Weights of a small transformer language model.
Size: 12 layers, MLP 768 squared ReLU, vocabulary 4096, 6.74M parameters.
Architecture: RMSNorm before each block, rotary positions, no biases in attention or MLP, untied embeddings, normalized queries and keys, some layers without attention, local attention windows, shifted keys, gated attention, exclusive self-attention, an embedding shortcut, skips across layers, capped logits.
Training: a variant of Muon for these matrices, 271M tokens.
Each number is 500 + 40 x the weight over its row's rms, rounded and kept within 0 to 999. Layers, rows and columns count from 0. Numbers have three digits each. The size before them is the row's rms in percent of the matrix's.

# up: layer 9 MLP up, 768x192, rms 0.31, rows 208-276, columns 0-95
# down: layer 9 MLP down (transposed), 768x192, rms 0.492, rows 208-276, columns 0-95
up208 102:461517547514425456534498521481448489440529544511513489558497487468411538481468506541570536506515547477545440491469474510516458526601495488473474641539523533486488451488525446463508527557448495534438418527464517513497527506454517389580447509478419562471496477501508542516494517499519505474
down208 102:558494488463555426491505593469533457469511529470485486501483531515472501453483469496495519515524458452481446507450567504569464539438467363472455424506546576466476493547551429496482536455521493444527492522452495474529475502423476457510523557437526482557498520438543561529540581505432558561
up209 099:439507475477517503486525469429495453462503441497475508518525507496480584460468387514471530472519493536450534491541506438532484478534477483542536461545454509517557489577468469532493505529471468472487447510512520452526529468572493522450524504430495538490484481560505461570508459518400444454
down209 104:537554494561421485478527485472475559556511557496508460437538497516484463532476558470506538480522548507531456461484551511518476543556466529472521558520502508446534545541445538525568508590549490440474481462478512479525520510477541417523492486478526513508544530514465518472541507487545418593
up210 098:452438454512437584526512465527525535435491540565479453489477551428520485552473458475476526537472524537447550508506467541514522522527493491533526477508508528453537507513513512527545521525548461586492451475558547576469459541506495519482529445461531541496523468396526495512522620460509500421
down210 100:551512535490538497456522503514485484581567524476499465517469479520514482410482508478535469529573512500451504460498479461543497445571490471486473478544493487533483511458499491465512554443545478468529513489575413505468478518554526457481497557506469552478482470594457510503496519505494527509
up211 100:432561520546470531483487447507583536539490588529539545488465519484507502526511520454518483556451538517517457524480487500513572462599581500476554505467507483469543465498540433473474470576564520518445542477455515468431528443497524507556543549514486530521515480530498453483573533423468466504
down211 097:483464515544541509476479422486505481517455492461528572535528560427466535458530458540468491422463481455475570538481526484480560441515528382438404487531572469500523551586517493500515538465509446485440538474494528462557434445550489545400451502516518494518479475506514467500515439433496502531
up212 097:490478496569486526500497535520539491401519449457523551503622536491526502441528478497495501486565484522609486585500461468426508460499487524444421516464541498476481502477562524467475421530444447511540418476540510481457524488516490463545442499473567477511463543499452488489522515497511547544
down212 097:447518440525533501527473439470425444522501582509437444392516523561563471501491486574546491495452532486451532485465566477552564502522509486551493474568460461486458509519521442541546437529399536451511513467482533551491537503495528485481500572519513463537532500504498528524487501454561494495
up213 104:450518507522558485463532475489451489434515460478448524539517489492505580530544508510553480460524520540463531526539544528495442499479538539467486542447498448467573525458508536500539497502499576432490549457506434593581478503476431521566507503515482476449562530431500453540508555505495556551
down213 107:502466453464459512445531531474607514488437468557533539418484513465473470470510466452529482486397444442534492541571498504526477470475504581540468510552541493495494453473494474516496527527479511525495520462546520504492505534438566499546494462522482474575539462493509476465537505546506522466
up214 096:503506609508550548576464493487494540509503512464477514466536475475547477492509495487500510488529568489543520491564537470454543454543487529482509510525470425502486517625496485436467451430532488450457488523503600485478460482370496433492510495533489536530512446483486483396492531506469543452
down214 099:581543502473541456584497453464439471532527491476532493548497516485523484510526455470516490513502485556495492391483504485479501538554447487505377551502550494524513482446520545461510529541547421569565506468562507499524459582519531431529544468501588506464544496522457523475548497552511457489
up215 103:439479527520508485487522528411480618410468512435527583511515510498474498473471556590514478515479523565512536511537543506517530486516474451531533463468557423522515468553502484440550463551516498540462501613529507510453473497466515544452553544459527470579508466548473469504563497545487518493
down215 104:641481510517550516414477459582488455506528488460460467493455490579494478493511563468533569437483508539524490494499464518512398483481524547552430421482564490540492521472472478479474433488470466502526447522468454533516495454480518499472467549552576478534415463500503511540501440423497494544
up216 092:473511519496465513500456481508547468441516520448520478517543551502504449534424469482504534502464471502448502521493503510463482524611459553539482571492620503492476460444487472524524536573468522560536484581436537436440543527536467516555505494592439506469488471480455456555508434468475512515
down216 097:471551492516483522519552445537459522497504561470488538583459495474499422548487489493464526446423508563513466521592482431580524439453510396495472511518461460531447516554533423487498497459470429461481405499472472471538502484552501464580553536549530532525488541493457543480527521488448519518
up217 102:517537503455504462524483527515510541523519497486489469517530451442557496463517465578537558475533461545534379487506542532529441530578544547474480495474505516520469528506511495515485551528474547537512541530530543480501515448411465526489510502440458424537510468555544456484526487445519567416
down217 101:512478478501514469564525465505511500567455470508441464447496445475511484502426493555462483565517482527479440526517533498509485554440512526535525462493474498556398520460484520505534426500416559532501555493547478452475407458520494531489491516491578459512556496571522443446472478497602535495
up218 096:515475491519513525471462447514439520516528551570466551513453514427480527487483432441464468540549540561536502476513488441501548553581395461555504513552481531546499570487501485562541486394544489514572591488533496541468503490490557544469489479488427514452461544593445501486486408541476520473
down218 093:472511523496493539573499525556537473511503590544478544480424480455524467578574445549491516582518461523556462516541526470534541512492505467531435577589488476551499469437422499536499466458546539534454505525507527500554434453517489525513488463457470465473506481483441500535488562507500526509
up219 095:511511457532461499526529482518530438449474504508528516526524493503441440506456509500476479476516533480564454506539472465490478426433438466489456502429486459530476548485465543490502587563495489533570341503502496523561502556530554464543523436485525486478496519426532420477523512448540525481
down219 095:540488517501456472488525501414517504561579527451551510477498459506543530525613426514488441452480498442533483433540491474523527486560522501578452530458517511474558435483517501496452440509469523502445479475513509500532488490550448483516489539468544500550519499457509552472461462485409440492
up220 095:531486457544494506513518462533508467500528543441457487586568525488509532568515502513475503417559503479509516516492508485506588508532465529449514528551532524443513481551603443463508502484457561554632448575509493451521574495428508454505571481449497502434449491470509465505461461433499418468
down220 093:399445418564501489546540554451548457565576462495459612487479505536510552448499516444487469476572481501480480471517503437437486444533489478481512524522457473506515477473506444515488521487435535577529459509522515500525527500531489546477456551502501552445509496447483511521483449457532497506
up221 091:539492534532566531530552483479488493502533514450533494393526496415465527471464447501533570476534495451461446416449494525491402475560485492522464467478503484508529469524492521490534503481577453487507526519451414479491524490503576591484454562521498485487482515462533489555473422454504585478
down221 092:494550502528541463530464451537535433469506524426561528491468559521566515456551521546489456492443545553540563486516419418549522541504480477509407527476506543518471505532481463505476477507460543470470434401541475491464394485491473446466480542487481535572452511571444501470463569403556426520
up222 099:461578545507496516492514522473479529501492538554447525523548526543506558471498539485523516488476492501538512507478497503554530519534610515526566533478436514515477533545490506495524556475550486464574472519573573566509525406503548475436499517551470512417482486447489578464496472466558442495
down222 102:482477500477492484406553505484563499509500465463438464485514544462503460502520533488575475508469465490465514436459464449502499612490497469470537556518495527501508444538442507594538571421404488461509469503502538516523495553550543520546506539513509559440505493481513488477555518531453474453
up223 098:512438498462535435538503492472514558506532515506475535490522439488556480531531477514550512464509473467598496504462438471442504547516464529517424443485514525512550531552504564513558499570486490496523496629501433455497485507534498519548465503480529453491491457450478496548497423404482557502
down223 101:411533507512523524560462496476456407502535560479531495455497457470449487493497461483431448521504470544490494546555505472475518565492440494518513533473450442460540583505478503535541418467471492488548500504512436405546480448469498558472506504489513422504580527516579497394552518414506486525
up224 107:424507408490476488529484454505511479515488517551489487562470410565465586508565471474610567531476555461576524424514462528503491526547514535495483464438516502530458483503499527541478539476528448527518482476453521491518447487504581443588555495522486495437515496506521510546481599498532453438
down224 102:473500484479488475468503536456454559533554524507469556441518505478504461472393524514559455468466536532499525507468550466517447579518436484501419419460473546506512494519474523493498546550514532578425538517530441456585489451574470443506523536550579476578508509465476467549509518469438501542
up225 108:392510519585530539545537503475452441497493431483507491526591495484510493508478498540503511544485499487472423516471477499556467440477507475491541517484533575516583431462509547538552521559578545480570475561474520498491510509537499528486511501507476556424507549507501482449486495525507541504
down225 107:518500484539536496470510553531430490488389518538553520475516494483557559557535494463465506569570529504532546463505510571492496527561433422504465523447450515488505544520454502557494481524477474488462495452552516518451474469504529443608464469524528494427493511442543529450489532441499551500
up226 099:581480373465551477481591435492484521562548518470479494579541530479515509503505435501436514474468593388472464508505443528494500485498539550482447485514427546565574469492472500525450509513442557501512563476492512434498537500524524539505444483520508489452557489515602445499449529555477465447
down226 101:451451502495501510482534460525487462457471480485556485457542532491452437532471449518430467504360513554493474478567500519507524458478518516482465511478463531440539453532568515516513483437509454496521493484480535424562523524506511481471516461482455564471560477545458515621539574459457523492
up227 092:502491495533468595498513460492484519459474484584526521457423494510458492468474523473474533520487507497491502462520408548520487531500501482488553532555588502555547562549521469511381466478536520498458429531433605543517515520524486504440438565457548478589433521529537471491420535503489567449
down227 091:572519489552480536470442435566484515456584488507551529462508492477469447444518469500506549554459483473525461519502474466532510559438534516572465565477565532450499471493508488513487484443502495508552459491501447493489504510520568488508518588439446552503558429596485487453496482502470469485
up228 099:510455462392440568550483436494450545500486525504530476499572472513474412522544446480436396461463493551528532537499490532444497507529468498496484465426486510497527453478533447522485458497551508494525490494468474502517498514470548555470463522450543515490546508484414457441497521521593441498
down228 096:512508466469491425479535504529466425457447481585464504436487424503526555483537544515490513537511476485530497475589524431518520475462484431506443589490552537429444499503452493587531471471477476521483460549496531498487485486491444568485470497458568549463535456442485466540526543565497526540
up229 102:545512499566451513516498568536451576404525482422538562473538541449530465519501446445445441497472479564495490482477494498554576515539464440457509543503470492521503511515512550512461516502506541515508473460453454538526486477561529500556500498477488503498475528465495498504494526522429518538
down229 099:489505499518481445483500469622488470514544514516530602598488489492481494507549493497573515596580461475487512488565480507589438535478526520488613488502466492547496562449477564547513399453508501526473459512444563516550471554564519489489546452450515532513564524514541511499489523490471454585
up230 095:458539554591590500510465477474488507541563497480561608522469519529501484485543519522557446501508466443553532484541491494453493467455544578517439492512536539432506541498465491505443508571503509516441504542467517451490483497484493578551466568459533476558489512495485544486459523476542423453
down230 097:461518469487498458504515558444502454442456515462470492519526539472455556532518528441468550545412522508516550529473544505508458490533454527521600559495535549499512478518518536511426478526476519509469513506542544553475503493529531500425450501431551474530453571492547450484467501523430510523
up231 095:566482558553475503448626433517521551518516518575510468526520524522449509559492559513432436427526544517503498488466426483468484485527432478513489522491472434523492492539477446459438539597536544517476503555462478498472449507446500567470486468536496486513543480467536451521534567484476552527
down231 097:488466553495454542501542534532476472571468500471426498504503533542503489520509526512491571453428544476505522500527550492487603522577524528505519530462519541478463495549566487468511503438574551468473511463514464553549516474470586469508454499543544457410538427558565508465450447501560468474
up232 099:475451555500495561510493515517439484544475505464454539488492460578524534415476538443535450494518482468481442525488459558530516489557524446543486528425589469512518592503469444458454524524479472485527575471463554539477446523530515563450533537448506540503509436466595495421529498465527500504
down232 100:483478444502448556444564552482543513485503556517591474519578475519451563510424533485534459524584455522482419547482562497516492496539490495466474495492490489524537471557472490541514508488550498449518521468453542533516492502505444531467508521520479583516428481490527429476492385487523437467
up233 099:529502484583510484477438503500554496417547515520505486465533571525504453454513459482422540509503521513453453497443504496474518488579536440498535501486451514416489557425515540521504499517449573488484513506555438491503510471456567553530529541509480450489474487517532591478494485576584498541
down233 101:593481511449589553601509513519488520492474460479493532498512470490496518496500503510482469515487530505474504473544518488476536512475468505508453507504469555506519524460406496539493505462454556439468485522616499483516511546496504464528457527419530498421385550559528591495486511540526527557
up234 100:539502469520516517499580502502483536535504479525477563532480503451510395589502470466460541484513508490509585475488500500505482515472476461476490515446512538527506471506485581487492582575447498447497522512535488525494524516471473575562472453525449524470436498528553486579495515468538495520
down234 099:505504506507461557533553564517532468484529488519549492513486546482481508509540452464485493397466569488495475499469530466443543599477407561493467540457494517471493528494424469504548486457521431559515490505451505416571502576590546551471552429511485551525530508518497537552512490472509440495
up235 095:501431463507549493434509464490497508429467462416472471435463462411438461498552505480438512529596476490523520560448490508454497495466463521423454488518444474557520439510434450448489490552447495488487452544494470525461439511509519468513592482490450563487525505539533523479485458529533527519
down235 099:519411543487525455477571469522455500525530550527501476500509515539479525502525449530494471571413455512491531474482514497544516541446507547504476520474538518546499502448502507494407428558522480558468574432476496494507513533527476491537515524565525486538512524515492490490539536539524478528
up236 089:553475500493509505521545499454496497558537537501543558526560479447482483542531451510471487442468483530588524531543586532467462513442527449563589512487515485562551530506540481493438382473503492482479515511516540517497478523499510515471565497445490462497479394574463508472495528491479565518
down236 095:458514545393432462460441498517520496497483456459566494539485443553505523516486490424568506543507482520419496438541493487496452497464452474419449448468491447542464508464571437521543429524502473543585460502470452497492496572529510464557486487482513518492465476464435535478481488464486504462
up237 107:470457422499461450504540526540467476480529537507454555526501527548511513469531508513568552463586472566425471473551519571468568431511532508548528528471488469464472462547522602466486456572508548526550490526558467501441523510554494527551447579485440518515468519531460505480473569474481456446
down237 102:523496503542514434636492526437599483490524445499521474496486514572471467539479458499515535464495494561475479508514492525581512512519437529449484504501507535505492465520589428525452460432467546455427547484556493528550501539414525512446429548561489545538499454507526579484500557517444554409
up238 098:439380481564545491498522496514489449459507509522429526497489536537462560506438459484520485510454483419535517475463482411459516554572547520488559455516489564492459509484504501483488554511566437487500479458453495576538506477518508495489528601490436531552474530485484460506566533495490439554
down238 098:526451576524562498504535447464476501513491560525521525557495458510450513478504511510517545476535471543556511533561532514548547514592483504540505530506537460541477499506451571562432473446447521531514498551497464445507554499437490599515451462534497491513504484468441569473443507481538572499
up239 102:504487499431519444490557465498513468491479541504504498479508461470511479434466480456529507498464499435391552528479484473525513533452544488560489561473544490466503491463534475554520436535519530480495411421526440548502448530484502446475484454504511551570512521505442480544515445404556495554
down239 104:468514477452431570492502467561558443458498517450520528576485453484527506490582514501370500483487492544530483432478483568621551537462468507532518475515529436445501525537451470522537513525544477515525543528516457514554575464461516507489494498471516501436491526429433535469475420487533500470
up240 102:479466477461508472469477512564464493488531495470468499497508472453556520462461553455401524484504481529467548529544465499441495580512479480458483489517576557550540462475462509414467472532463475525481539528591446462512422510578504549469438461536471517501484547482557620550565441573484452513
down240 105:492500507518519451439442459497553555527510508529460502462470533464504501504419540485479513490549547489478503444509440485527459589524497503588473495435431426460547507405536520489520448497480545523559455490495462482479434521502545480479441444574478517472527482517485500506420554610507499467
up241 099:506451482467464471442561447519532462507466511510508504518476440556477502501470552486436469528483538494538475436546405490547501519490378573513499486449489472542469457540500456524580491453549481483516493505531437461488498544490507555511450491486553528526525528450481403486516510512487523567
down241 096:504467541533462444574552476570552445504529438545446567532471518529521507530505466477484486475537509535514453508481537517499530481489533499469454484617512510531465565474492566506527487464509469539470475514563533465425506526478453550529474441494487480519542466462424542545463528439486460487
up242 099:476570480474437527472527537555468459442454487497554534492508498450567535463513523484531541506491483503514470530461480460517563483484563517533535530505537577505549430498507439407517525431513508503510475517481469601513455490598484475566540548473564497460502467478556467495511497445479501475
down242 094:498513523471585497591481480545527505448569512498553507417551490501496492500472560433486558508486438492528521516570544459517444551513522496535452557514525543511527488466452493554516527446511483551437566571544513434547546477510463485507479493472561528466493519453479534476461532535405443514
up243 097:525412469505496580514558468522492504565478473513534524493531458445472504496573551476477511520455532490584525497412494508445445490497479589456619456499495533509518480487480470532442524501492534542489477523567465534554459501446505491529576516527521482474495519437485547463466504497478533522
down243 098:547538492471501446438385428485522518494488498529548427504497496559478493453559511512497471405451457511476580476490504536472571440457556453486498512563500464521415470465512525576451435497513504468520568523516484473476443584561503492513486436481510484507443522486482472506478478473480526542
up244 089:463450521461565503488463511505473473531463547541482471532534504539480555463529535535466554542522542542495540442449534484465515511517508470562572560530425473429454592533500409495518521455521522510483473457532546501460518516497402495483515518477552445510530506583541519476487532475488522510
down244 092:503490517470518495596520514527541497501496506455464492537452451513490489510508575538485525462507491448544519491469517441479479509461495499532520511547523513497425426485430503554486404428537525444481489467564491478447481539534545514549555468536549514541500519525521483462481475512511435459
up245 087:484457544576464550493552425533518520431452458500519504477482539471484454478538480556513509492447461499457536493521527499516554405489530461527400479534514472501485529478527539489491581602524496545439552465485475490539527524487584487543511499441486499490434418452421460495538479511568535513
down245 096:519465547436486600445465449527424483513555501524494487477472455487433449516502488514547478476474535445522518511546548482466481518503503511523529539528515524457497579549570571546515463545452491514494527514518473485482575524532454505520480499535462505480489531408458490525482451444510413469
up246 103:494528416445506466481571517532540514492564549514538542493543509508456497519443491497453518497530502522478473480494461509495540562518486460533516503462466489509540448495485518489531506496515538464566473418466551447388533511481569480488482456533493549502493508523455454566531515504500527467
down246 105:489497500527494566469552529475597504495480495521503423446528502552469489488509456515563473514514462465503453513537530522502500472529507444545461514492510478513482516496500449500461463496514500529521516479564544516509564471494463497503477512517488508457499512515541499511456505550554460449
up247 100:508481415538470470455526432490545499521578441576507584527478507480493507502547481552511498560538567481538578494510489583439501479475428584536473554473497513487516487529514466505540495527525548499507490531466505592468482525527527425511522531504552474504424475481472480509510487486522487537
down247 101:478525531471498444469537578532483475488480492521532439437486536593481480531474486506517465477518586481552547441490522455457499496498359528468543532566535507600450473542500540513549498527543494465551532437482512513434503528477429480495513505516515485493472498573512521493432600510516556455
up248 103:488492484526449417470469487524429490448508482429537510525422580443507455512506505490450533475511481495397488442581512479517501467528446511490477459534574463464543412532525507446413528486476478387448480498536503500482501455464436518497444528530515471457503524510458481460471532470474554557
down248 103:489520490523519474543477490444557475470464535489539530473459526522615460478444475547468489503502525501479526473477544455492487465517486519507492460502496546489438487525510523521446628490496538479512461509500531483486431510524486538476550555524507565492502493495412493527496569527511442469
up249 102:500553488514516495493490459485497543492518483428452471483525488461487507505570520460549570490558418538438520472531508529467509473495452520548450478457532471450478569507441448510518556499476530491565482532475504484536533513544463521550523491471515544448532486531560497522470406493446513530
down249 102:440438519495533524481501533503520492487482475434519572515489495588534560574508475448534521496464526458516497506467476555488525427469503476528495471477527456528527480419458532507489491483493466502509427427500468525546501443557489521428461529444486490466500525436522570511464516542549495479
up250 100:526472508577501451560524526556506423558497461478511372531539517511526491417498560546509503453524524449512482465473507485484533477475439455495481567503499439535490514524415565438467438419573401426572488506510507422528556579548545527499467571502469496488520488472510476536527498500526494486
down250 102:524492477499461572517436498457520512468409571536468534512532462449567393491512511459587552454447425490518466531547483474482498440467523490513495467506557576545463397494555493427544450465522438510513447466490508500473472537526489472495523483476524455496486524458471531513548460452508475533
up251 104:559488497463552505516559507481498495532453496530468465433547559468464554484504470515502490501498569463536540524484427416554557497491498418537553492494428458554527475515508482525543527491559444519531459593509457504460568492542470522551467510486555510423507483485532401515545516437425517495
down251 099:566504482464556480515507605488513458459497500447456515500503548495497514519417507516502527494471508501484576453482376478591570520552546475517481516483380513505440527461536513535493465476542452542532491606485519518471539501538448513547503442505474439500502476437498457539478486523454543541
up252 103:534500474425547522401540433490447500502504451535482491549473548529536494463451524483514534483485535506542541477571425538469550537495499454481495442541492520478532602531506508526454488453532538490494474392594491498480436510543532452458492599535551531503505551524518482520492490515517507506
down252 096:514474487484551480544477477460495597513497484472478446510488472545446458465521507522559495525521462498452468505507558523609487508465484505478476479571449562499451493540562459467516518424604535545530541482447568506561527470539480490501512514423459561598492539487522526488508472542443449577
up253 105:444506490428526481446613495447506563526508504526494539478443508471470478458501460570473476487537519515503494477462528463498491494610522515483517472555532468536481505513464528485595492518493441500528423456511517496519517535499554578431506569555515591464475459526494584481529437392532496541
down253 102:469501442517555507506467456492467525506572518512498480461515506519559527518424543498443568559545537474527515518496514552536451508479551467507491460523534533539496499458507510539496559507538484559543500514499547496463482555436407555459572538466437525502475504487551545541532465510563511465
up254 103:526462505572503553507538416422512460468502531471560467516433545559533512440506451495509509511522502477460513483556569458509540500516496547466524507509472549482516448561473412522439546514467549521496505565492441535533479570485496495490419507558528517522537424500523479519542544518586463503
down254 102:502484502497510488528520471462548552534501477496486469553507469506513485553506494539479480486439443489472480522549499553496456443568499535463464532468551553505479549488445554496531447443539491532495474515443412504558420550540577607529452498517508554464538584503426538424543524511491509563
up255 087:559533480473483504523487478440510494451530523431577538478450431431514500541437494517464460500507513494497514500482493514535573479479483546496515478497569510535518442465478465470475499533504502504523447473493494541441515450456529510480490506513513502453539498467510499521536442456520442558
down255 097:533487458455459502478553537564483488496452507438497482507463535562520412465524545467502517517571445533541516515515510511468445469523485483529508451478531426473555538464534464529518536548573453501465544468522504475551460559584497548508516580545469546443509460517505493415542497474503513462
up256 096:475462532484591529539495483487509419536480579560545501448430549494494477452506503551476499460546528502543535489418463555474478542590465504495529513530485522503478536453528479503494468521506466523470468529513558619525505443445541491513570560513460472482474498581490473487509481567434455543
down256 097:504518550515503456605432527480483487542439450387504493541502466457549460550547524536524502430478510530502496590592502467463496452454507514517428527432492525452530474540524505521455441532519506433515516509538504431486471511477484488472526437492447500471536469504514525480521475536475514579
up257 095:528470457481436576569481490478479457451512445437469435534486557498460482485494500496548435526518528453484470470497484486550562526555553485588571466439513513487493477450479492421507537588526503439490459472492539514453542473484515504491464522500556503497435512407448564587522526551494542547
down257 099:529506454480464498482547488550427542602523613468557520496491513495466458531522573545503512554551582478536471503485457444519550476540535553521496440505504503560520426509521515485484503507482511536558452515528524516554504574531502494521489518524489496528414549529516508512553459505499473618
up258 099:517443546466493494529545445451516413456473456440536461519566497502485512504443540532490522577490524497504568466448524517422487514459488572505551518488524486455484521474500470536428475463434526547557439596564544528427555530545498507484592532506494543538563481551483427494502510486505533456
down258 101:504502449450482453459521462536447479533449521529530544529485481505586544496472538443540417508525503552522486466487563528502476518512502401497417518415502501501512523564575484498516495459519458536468505529520429472604539507516588475528484448465409486609538559481479519505478436533529434529
up259 106:565528511460561502506542509535535516472511506433616466490526501410543552383468516512526502466490493533442499525519477540409513530522546519559515496478574512559486536531457536441446541509458537562522457485480507503533465442446463500465562513464469482469473536512597573469593504525474459498
down259 102:454559501534589501542507574438484494494507503557492509461445460509526520570447560533565523464520449518517521507433542498500525509455449506538484470463472542469498515521573496511590540547427428433521486469526519460536494441374507570542412500493450461504466500444444474534481476505530407536
up260 096:539488476524436563480513509507512555442522553460532468516514507491435511441459496499559470515538515497519456556496496537460522528507458482492501475550507515493534494576470513549472566504576495564498439492511498495554425438530534514478451438592534489469516477477508530502572461494548514491
down260 104:445469499534539452427474409506531558524491468527464481457501418476505457516525523544537521505499509536446476501461504571536415523542510454466535528540474510406492421533480443497513452459531520460527454442565527491583547488418527504499523484558439464500531495467543497492512460500504501514
up261 099:484486460429489522529505452526473508487415512474514428543519481469441532460454511445473524554530529502492496549513467517506540486464535488434491505496548535476484511486504497474457511408513414478461501475505540479525522506449466535472492501501575561399531638557550462498497483490555441515
down261 102:508516490510529484497502515485536515473501466454438510555389486567474491490476530463425492480514507595475538605497512467568518448546506505513519496519443534524509459525474590515498438479493586550459449483529523528552483525514519486471452477534496390518552415482438521510537503460541476374
up262 106:487442490416505518520473488493494486437489555550507469476587584496458460574535583490464481468503535466483475415465490543546564508572490526510465487520464509560524478451509488462524532543482475534541454481500514520442478508543494476506499464426566512478492538453489510527437507435478487444
down262 104:457519466464507492472505618518500537499550582470494498427478475473537457500551507495498463547576531512524532453518481550566536522485464488576463502453506522559501556441521559467521545504469633498524578456506440588537508568550527508565539525485550521440509487572558520523550548512530490617
up263 109:523520519557577496519530497492567553492456439486487454538532517492539481442438603417463486544513505554494512546530452485485532516495463401490564490492517542508557489566516501521523470491540497496565529500521514530464455411492508498457541522549495520473537499491521561502493469549456469472
down263 108:500498444490483457486493508518464459479561537580458532506465489458534454526458495507432557578498540520442448443423526482572524515493460470514563499451539565435523538570448539497497474491492590497453463501502546465489521492456572540476532473547518495473486440497492520468493504410461469510
up264 105:509507539510455459509506508407510389506565510528498475544479539549440457513518449524529503454552509508482451563516474558489520467563485541527529517511477498450512487496523544525488597488506490572523438480474554557433496511436571501442507559489517563529530487554483527523536476513443569440
down264 102:498489465494465534486561457498488490397477483533535494478481491474522497453510474493512526549411479488484524507524445484486457545518507460467523456532438508494455568504542502520539516407517495498528477433544490597542516457491613538487522457509490503452549500503589508450463521488510429504
up265 102:480528484501589491427528480400447552438506468484438530499465494481548460522480504506504507447512542456528436586472532519487559462413451471575513556482549500554568539476544460474480439498518496504523468526492452501419527515563466536494524525598521522433473555511527526525533511423557461484
down265 104:511553487501468491431539531553479483510524486508527564499519477584550461546475472513521502494541451472519454436509464474523428535493506476483524544442488507473449473485507545503487475566529547490465498471458471539517538525482469516489498556496455521540492514424417510494523440505514432498
up266 095:474539460490542391495559471531592519524493484455495453485524495497488518473526487460468515437556450474525440511534505634494513501556528435540494489448538565478487504533511552512464464475524501453522558475456513418519500551558477496527511541465428531515462558458530521446534509507455462456
down266 094:543432501468436495497510514568455421487501485511534515482511464549537498493457489469565435499453447504529436500484496588461533569574497526529509495484506441493426367452488542516476401486497584538422521489533514511514477526502523522442531489472476423420457513508515498528489503464465539460
up267 095:543527478463517492512570538437515471482519490513519507532570453446499504419532546524454537573537427492382481483547468524513478504514425438467527463456447496479556488483490443496506441570522522495532430497458568560510521611477467497544544547526543527480515445556484507491503474523463518498
down267 102:527512493515566518456547440470519500506503554482513526472441493513427419580449530497463460533457462487506470546483483527448500504432460476516477510531516471542501469486511445549477476490526479510478489528450536516393507549521440529482574486508518373513539560445501532510567484489476490522
up268 099:618536506510487440546479451449496495550498500459490477541470411508544531463463517497462463458445501526552501494482492550434467482526520502539514490499472536486460530563511567450478587477465526590456464500465468509524545421478538457535548559483524412496418445479495495504500512518440491444
down268 099:504484548487501512608503529456470436572543497497513531479475454498511491514544582599428414440456536519496485505484473533526489459501528525510453486439473552485479530502531477522516476531504474561503494470509465543513502536533503476492522461485424491481540477532443525535396524565534489553
up269 095:605479442577515504489527568505482531503536500468499538549531560514467450444503514421424435492509456536531524498564438484491468569519492423517484511471464512537469506532498576482475622591521452490469517454505433474511457489535571492508450512537493492478567494549497500497460522536492499494
down269 102:558511487445525492434487519476468457521508555466543546503507553506464477481521467502462422488565454529451456564523499503464546531440483497527548490522465505480500521477528500451476495492566439536574402511516431534535484481498510475464510561504509451536503514500517496542498495541452435400
up270 097:504465500481515480562535491456508500488430507489500509537474470586532538530499551551465552472441508512444493475526474435510455449523442560475469466557543497506505477498477455466538592506514446444533484508499452543462486536445491451541497476532540426528523539496474541485520452531488543554
down270 099:436503415554516499441530482509576491529538508508551504462542513472540509539464450448398445494431490454526501542495505429473502510488484496529504477517508491511482421517515571457498483513536596547473519540519523525496489444492479487473514527439465469461530461458479560552461491502485425451
up271 088:460497425489458499475454503468468495436516501553482424479448492492499478507534469500601480515553526573525477468513541495485574463536524528579558461470522520500460447498581548449526495431469520542462527533534520528411534506560517537538486501548531430493532484462564484484547449451509504509
down271 089:449511529491524513562468452566508473561508470559527477489523522583526468485485511458532461479476505476492477518509562536532495498494508535487467465472438481452463553438517501455519408507481545435530509524490486549445494560482487464497482577517605528436499411473528463524535535419481503529
up272 091:535545457536514468406543482519498462553427582537521509505440500481477526494521498548457515579533561474422540529553488448573483531479436527484507473456496477452479546512425499424507578439586468501464459534481465487456445587561487417542451470529508447450545491493515385477548491473427528476
down272 090:467495570508476540426474567470542541586501511490527511536526469506483506454549499529503534631447466440578417495494533489532535538526506483474447481534427518462569490421485415575500395468476452457501485452510576551526546464487551462524471524521499570510489464517577508501499505523535491510
up273 093:475393420504533448496517518480546432520457481599468629506440468524484537512557515415503541539490483475531488496471523509452536518513489509472526467402443455432462521521488464473456518513455559530494491408419507584457501454487480523472537447521503517598524480508482468498532568529502434497
down273 094:468541494460501574466450474542454526522399469522442482564453467460437512517560460511473461482444530541503518453553594448490495502516529502523478571493447506505463450489472528479509493554472561499472532517495577524414483484505558479451513488421471501439545494473493427498536530545512481503
up274 115:557472458466553475512519596438460517447498446522476514620493496492514485484540421472516495465433504525507538480540600495516567526593452455480588529528494504490506499476545485449477525503450513492481565501523459557466471476584560473474586494569492488451567470490531594472529442472513542407
down274 111:491529540544533505456520448562417544480589518508458467498528545444427521558495554466540488447551524429507473524546490523496464537523521500522506433499565546533497522460488543493474479556539516535476545584472477516496467496521522466552454492506496496509523518464559454428537502475518526558
up275 114:519493577469530485518498529478481531457488472415503539584486522458459512531519491475490523496474492544478511471525548560471538578540501515525498445445535502450607586513559503517539517517474509489472460450576508562492516472516481511498505434557539454399522459480567530487559474501484512571
down275 108:472482480483471500483512423501498513459506502467474450525510504461581551565493424480379476507474533524516475483487461536520480478530488458484495476406458538552498448532528532438479550483499497532514508501579520516506451501520452537489457549481481542488459498539514553473524472486452514488
up276 100:535467448584540528454594452460450490541533464454415569537473504449538469513522498461409474431485516560486480534523478568524457513512446515512517461495526531492584466548441489501485605494589452497519576514472476555491534473406509500517504570497432475483544467500515532565488514489563494467
down276 095:506487601488497497501538508482477506488495450444474512517530550489546438486477590510457493536477529508505577500596461456493546510505497517496363435540481510524469428500514537525442444486464478513496486484485563418604565488476509503488502515456494504463431509505519563511464478464540483505